config.yaml
n_layer: 13
d_model: 128
n_head: 2
n_kv_head: 2
head_dim: 64
d_mlp: 512
vocab_size: 8192
activation: "quick_gelu"
norm: "layernorm"
norm_place: "pre"
norm_eps: 1e-06
positions: "learned"
qk_norm: false
attn_scale: 0.125
bias: "all"
tie_embeddings: true
parallel_block: false
init: "trunc"
init_std_qkv: 0.0442
init_std_o: 0.0442
init_std_up: 0.0442
init_std_down: 0.0442
optimizer: "soap_variant"
lr: 0.00721
lr_mult_qkv: 0.4
beta1: 0.95
beta2: 0.95
lr_head: 0.0123
grad_clip: 1.0
warmup_steps: 200
schedule: "wsd"
decay_fraction: 0.592
decay_shape: "linear"
final_lr_fraction: 0.0
batch_tokens: 32768
seq_len: 2048
doc_mask: false
train_tokens: 128100000
steps: 3910
dataset: "wikipedia_en"
Each number is 50 + 15 x the weight over its row's rms, rounded and kept within 0 to 99. Layers, rows and columns count from 0. The size before them is the row's rms in percent of the matrix's.

# layer 3 MLP down, 128x512, rms 0.195, rows 51-101, columns 64-127
098:50 63 64 51 50 58 61 39 62 76 33 53 32 74 42 65 40 67 28 42 28 36 42 53 47 70 57 48 47 50 50 52 52 53 49 35 46 23 46 46 82 56 40 54 31 35 52 40 41 59 50 47 45 69 53 52 95 52 31 69 70 54 71 44
094:56 49 32 59 39 65 47 63 50 50 57 54 21 46 55 49 44 44 55 56 32 57 58 39 41 59 69 48 60 49 69 58 42 44 86 48 48 49 41 57 45 60 60 32 49 50 49 35 48 51 67 43 27 82 55 65 76 59 56 57 17 51 83 34
103:48 62 32 49 42 22 58 56 42 23 46 54 28 20 31 27 75 43 44 36 69 65 35 23 59 34 57 49 47 22 81 58 51 50 78 55 38 77 53 72 48 21 65 60 45 68 31 65 72 28 65 46 31 59 21 40 53 69 42 44 40 36 69 58
101:10 28 59 66 45 32 51 80 39 34 47 52 73 59 60 62 55 31 35 72 36 52 60 38 42 62 52 43 51 54 23 31 67 43 33 86 64 78 12 64 25 38 46 48 27 46 58 83 31 48 24 18 77 66 58 40 48 72 52 60 51 37 53 37
093:59 15 34 41 50 50 54 56 58 33 71 57 39 57 60 48 45 24 36 39 14 54 61 52 65 43 49 36 53 57 50 56 60 69 50 58 51 54 75 70 36 48 63 76 39 48 42 50 47 70 43 43 66 54 54 44 42 15 61 72 58 43 54 13
101:38 36 49 57 43 63 54 59 39 42 39 59 58 34 42 23 73 26 22 56 46 63 57 60 22 52 53 60 68 24 48 59 29 95 44 43 61 42 56 66 32 61 43 41 34 48 28 62 53 83 53 43 44 33 68 24 59 70 14 59 71 33 46 38
111:74 36 35 82 49 71 44 36 51 78 41 38 45 73 48 37 43 35 51 36 50 42 56 64 31 56 57 43 45 40 27 59 41 45 50 67 82 51 47 33 40 71 27 67 45 26 44 50 92 67 58 48 31 48 41 65 57 31 48 62 38 36 49 36
103:55 44 62 51 66 38 53 53 56 35 55 27 43 49 42 47 50 62 51 56 46 56 61 49 53 24 45 64 52 56 53 54 69 40 36 54 68 16 69 63 63 73 43 68 42 89 45 65 25 56 39 55 67 80 59 46 04 24 37 49 44 44 58 33
096:71 40 78 31 61 72 45 60 36 68 26 47 58 42 45 40 76 37 50 45 49 50 58 54 30 63 49 56 40 47 38 74 35 65 28 50 64 30 46 51 53 51 19 23 40 65 56 42 35 43 29 48 47 18 58 42 52 46 43 46 43 44 61 38
101:66 47 37 73 48 48 49 36 55 59 50 49 56 50 43 23 55 46 48 55 53 38 36 47 41 39 65 56 75 60 58 56 55 54 35 60 17 49 37 35 60 61 44 39 45 68 63 89 69 52 63 37 28 66 63 58 25 44 56 47 38 51 57 57
102:35 29 31 26 56 53 25 41 63 50 51 56 52 66 44 47 43 58 44 51 58 56 51 48 60 49 31 51 71 56 40 46 58 55 59 57 59 29 45 57 43 20 40 59 16 54 57 48 34 52 41 42 25 80 61 45 37 35 43 52 49 60 54 59
104:80 25 36 36 52 29 29 10 70 81 43 45 70 67 60 30 24 48 48 51 36 46 62 36 39 50 52 31 50 26 49 46 41 48 73 43 40 84 48 62 20 83 61 58 76 67 48 49 52 47 20 43 40 55 71 30 37 70 56 63 48 09 53 50
102:48 52 56 60 32 46 66 37 47 32 81 52 13 20 18 12 38 43 51 51 58 56 39 22 71 54 55 49 68 45 19 44 51 33 47 60 31 33 69 31 71 35 46 55 58 44 58 66 36 41 35 62 42 53 44 43 41 52 26 33 70 59 40 55
113:52 61 54 43 24 29 62 51 30 19 41 53 35 57 56 48 32 38 60 33 71 63 48 36 55 66 55 62 51 54 91 68 51 47 59 66 42 39 48 42 61 51 86 44 83 44 88 44 53 44 28 50 65 72 35 73 53 43 45 26 60 64 23 38
097:32 37 73 66 41 31 64 37 51 30 67 35 49 40 72 19 37 59 61 49 44 51 65 38 46 44 54 55 48 44 33 47 51 61 47 49 35 67 35 52 58 35 48 46 45 49 78 30 29 53 58 37 32 66 46 59 61 61 43 60 33 27 31 50
099:40 33 54 46 47 60 48 65 52 51 50 55 59 58 32 55 02 58 55 37 40 53 70 76 23 65 66 48 77 47 72 41 58 48 69 79 48 44 83 36 59 56 53 34 57 39 53 78 41 45 52 63 63 48 54 23 24 59 72 77 59 55 46 56
093:50 62 54 61 70 52 39 68 60 70 56 34 62 41 58 57 70 59 14 45 54 60 39 56 54 65 30 34 33 55 49 42 74 41 50 24 42 46 52 47 46 59 24 51 59 44 41 32 42 62 56 24 33 28 74 46 67 58 40 62 51 43 38 75
099:00 48 49 71 46 45 62 58 59 53 41 60 15 58 60 46 52 59 56 51 31 94 35 33 59 32 34 50 46 53 60 42 48 55 52 44 53 44 50 61 50 28 60 50 48 55 57 54 48 47 43 42 75 70 40 76 65 39 27 36 49 68 52 45
102:50 64 67 34 45 44 51 59 61 32 28 54 33 42 55 42 68 52 60 76 80 51 28 19 44 51 58 65 39 54 58 49 53 52 71 47 46 58 38 51 64 39 42 62 68 43 38 47 36 44 63 64 64 40 46 37 46 36 46 65 60 36 33 47
100:66 53 49 65 77 49 57 66 69 41 57 46 23 39 12 54 46 43 33 46 37 44 62 38 63 35 40 55 37 40 50 47 28 39 45 63 67 58 61 45 63 55 71 43 58 38 33 32 77 69 65 43 12 83 43 58 50 62 35 23 57 39 21 55
105:36 63 73 27 59 64 48 58 61 54 48 62 29 79 52 42 56 32 69 26 40 57 50 30 53 50 64 31 39 39 31 35 49 73 33 60 39 52 63 95 53 57 63 58 72 57 22 33 46 53 37 24 66 27 63 53 69 46 52 70 50 35 83 41
096:24 49 58 69 61 38 50 55 51 64 48 67 48 39 50 61 38 74 32 39 45 47 72 62 39 55 32 31 62 42 68 61 56 74 32 55 45 53 41 47 34 96 29 63 40 25 44 53 51 49 49 42 44 48 64 32 34 44 49 59 69 41 53 49
093:26 45 36 24 66 61 46 64 48 47 54 49 51 46 61 67 54 55 56 74 50 61 18 55 44 70 50 46 53 51 64 41 29 59 62 50 62 44 40 61 50 56 44 54 56 52 59 57 69 18 50 54 35 53 49 51 53 40 63 25 18 66 54 70
104:60 29 41 45 50 66 52 60 67 70 51 58 51 55 75 37 44 77 57 35 76 51 63 59 41 74 70 50 47 60 57 51 43 34 41 53 66 26 44 41 31 29 38 68 39 38 45 38 52 29 56 47 46 59 63 63 59 34 28 21 46 44 67 87
101:43 70 71 74 60 33 54 58 45 30 63 46 46 34 57 51 36 73 50 60 78 63 29 25 72 61 54 55 60 68 43 40 52 51 29 67 34 67 28 41 32 82 39 43 57 69 60 58 66 44 61 43 70 36 23 46 48 24 42 49 41 66 43 44
093:42 52 60 53 08 38 43 43 72 69 47 78 38 51 38 55 44 65 58 48 70 45 44 49 49 46 73 44 44 43 55 46 58 49 29 37 36 71 31 54 30 57 43 39 36 57 26 60 79 31 42 54 55 65 54 42 67 46 44 26 40 36 45 57
110:40 57 59 44 58 67 52 53 43 48 23 46 33 38 24 58 64 37 57 52 59 50 25 62 54 25 35 48 47 51 33 39 63 40 39 30 49 30 49 61 59 27 49 52 24 60 75 40 59 32 29 37 66 74 60 59 43 35 67 26 37 62 50 63
104:55 82 35 79 33 57 62 67 44 64 40 42 50 50 41 52 60 59 40 58 91 55 37 33 57 47 23 77 44 38 26 70 46 68 34 45 59 50 47 65 39 59 33 50 44 36 54 50 55 49 52 23 75 46 48 37 34 73 57 77 55 42 60 39
108:62 52 58 62 34 59 63 69 72 52 38 19 37 60 59 58 77 30 67 69 59 66 31 59 25 47 41 41 45 58 32 56 30 78 53 62 62 34 53 58 39 45 44 52 37 54 25 42 20 55 39 71 46 42 53 43 73 69 45 45 52 53 67 52
102:43 53 48 59 41 46 50 36 58 59 51 08 74 50 41 23 46 31 67 26 44 42 53 99 64 45 33 45 51 54 63 54 48 59 47 26 51 42 34 52 33 61 17 62 48 49 62 56 35 33 27 48 42 31 53 59 33 52 60 43 60 34 46 60
102:56 29 49 69 52 25 46 41 49 11 70 21 63 22 64 37 12 61 52 40 66 39 47 47 59 34 41 45 54 63 67 37 24 20 66 58 65 72 61 67 58 66 38 57 36 47 43 31 39 56 62 38 50 70 52 59 43 41 28 33 49 44 18 40
103:78 63 45 52 70 28 50 49 30 45 58 40 55 59 47 37 28 29 51 61 44 67 63 58 37 34 49 53 33 41 44 68 66 37 70 36 78 67 31 72 77 34 68 44 51 55 49 52 54 41 27 55 29 31 69 39 52 62 69 47 40 68 57 68
104:62 25 51 26 49 51 49 54 53 57 49 31 31 72 38 54 55 48 50 67 37 50 25 37 68 49 64 57 33 40 52 54 41 45 35 66 29 42 43 52 50 50 46 52 42 45 20 49 56 41 34 60 74 30 67 35 72 56 44 34 45 53 41 63
103:48 34 52 68 79 72 36 24 77 37 30 39 47 48 63 60 86 37 55 45 70 53 60 31 61 44 47 43 48 43 20 38 57 32 44 35 42 58 48 51 75 75 44 50 43 70 55 65 74 38 54 23 38 21 76 51 72 48 36 55 43 33 67 37
103:57 41 53 68 42 47 33 49 58 55 13 43 43 37 53 56 60 42 34 47 13 79 49 57 34 55 35 55 26 62 46 52 55 72 47 41 55 59 60 57 60 17 46 40 34 34 61 43 33 48 68 35 24 45 65 60 42 47 43 36 52 45 53 55
101:47 22 50 55 68 39 50 54 57 55 62 53 66 41 38 49 63 34 57 34 67 48 44 68 62 60 70 46 56 47 21 21 21 36 29 69 49 51 48 45 59 68 35 66 10 37 43 41 48 22 27 31 35 49 59 40 77 46 48 40 58 53 48 60
105:45 47 12 54 55 34 60 53 33 21 89 15 50 41 58 40 41 52 66 41 23 57 48 68 54 70 41 46 68 64 81 84 62 30 85 34 56 68 69 40 45 57 80 59 68 45 44 67 36 44 38 48 35 41 63 59 47 66 47 71 31 50 67 74
109:65 58 78 39 36 30 16 47 44 26 59 62 62 67 16 62 82 26 50 21 47 46 35 52 55 49 54 50 23 35 30 57 53 40 53 64 40 67 42 58 86 22 55 44 63 27 47 45 39 45 65 35 39 84 51 48 66 54 56 34 53 34 44 54
101:46 22 55 46 34 53 58 34 24 44 36 42 66 73 70 51 51 50 72 40 30 45 84 64 64 77 68 36 35 67 89 51 38 57 90 57 36 73 43 47 70 51 47 55 32 34 42 51 22 55 53 37 58 47 51 40 53 65 59 63 26 58 35 44
101:55 58 47 42 32 24 52 49 33 54 33 55 43 38 67 47 50 56 49 44 53 57 46 12 45 54 46 66 59 49 64 56 40 68 44 51 16 06 55 66 23 29 52 76 68 75 61 57 53 49 38 40 26 41 44 44 35 21 47 47 32 29 40 52
098:63 35 32 46 39 20 34 38 59 52 28 56 82 64 39 55 40 48 73 46 66 48 40 62 21 27 68 38 43 63 55 66 32 31 60 48 44 48 65 48 66 26 40 64 31 52 77 44 55 32 43 31 63 73 60 47 31 63 51 31 46 36 38 68
102:41 17 33 61 63 39 57 57 73 29 60 36 36 36 30 50 51 55 41 41 15 60 55 35 64 42 50 52 50 45 29 57 50 40 70 48 09 84 61 63 53 48 58 78 39 59 44 41 39 41 33 60 41 50 49 45 53 77 67 28 44 66 39 28
099:57 62 66 31 45 37 42 28 88 43 69 34 49 26 62 39 57 65 44 51 15 44 45 54 86 31 72 47 69 68 40 33 61 51 36 38 60 53 45 60 38 44 68 33 51 51 37 42 04 30 47 52 37 34 56 53 40 60 28 37 50 34 50 41
097:45 77 40 46 52 74 55 58 88 37 56 28 52 43 56 35 51 58 40 47 46 46 24 23 35 23 32 64 63 51 95 52 43 65 41 61 73 44 39 73 46 51 64 43 48 36 51 60 73 58 42 64 66 69 73 46 48 66 47 29 70 42 65 32
096:42 50 47 73 63 35 72 50 62 28 48 37 67 51 63 43 59 73 57 38 39 55 19 29 50 32 35 52 51 82 58 57 67 39 62 62 52 32 60 74 51 44 44 46 56 36 30 53 72 51 62 18 50 61 69 49 50 57 59 47 67 50 64 43
104:25 54 35 33 83 48 53 75 74 18 43 45 32 64 63 51 52 46 52 70 29 61 39 24 38 62 56 76 49 48 12 48 39 51 45 24 78 56 41 44 63 20 71 48 37 46 42 47 26 44 74 53 69 60 73 45 64 68 21 25 69 41 37 67
090:61 75 32 72 42 41 57 42 67 21 55 70 49 50 22 74 54 58 50 41 36 49 55 28 31 66 47 49 43 45 53 53 67 37 63 35 59 66 47 41 47 52 69 23 73 44 63 53 64 49 53 42 47 52 45 55 57 62 54 46 38 38 22 35
100:45 34 62 85 67 56 49 57 56 45 54 69 43 39 46 27 57 42 39 48 47 38 39 62 52 50 41 46 27 62 78 37 44 64 59 42 58 32 41 25 82 27 60 59 64 57 31 65 62 30 51 10 29 86 46 47 39 61 38 19 26 41 40 58
104:73 63 56 41 49 49 43 48 63 78 45 56 44 38 83 81 21 48 56 36 69 35 76 21 54 30 73 50 35 39 33 43 54 68 57 80 23 44 49 41 29 47 45 80 36 43 33 45 38 54 50 53 30 50 45 54 66 23 46 74 44 55 74 23
104:48 55 57 68 53 47 38 65 70 49 31 44 49 46 81 45 65 51 53 45 52 44 38 41 53 62 20 44 48 54 22 43 79 36 26 53 56 47 47 66 21 63 46 25 66 34 61 50 57 57 24 47 49 25 47 72 51 85 64 52 71 60 31 22
106:62 40 39 16 80 62 42 55 48 47 52 55 53 44 33 64 63 63 70 67 48 58 46 65 57 56 45 52 64 51 38 65 51 63 75 57 50 42 58 43 56 49 53 46 53 29 48 70 58 29 50 57 49 74 83 46 52 59 48 40 76 54 49 60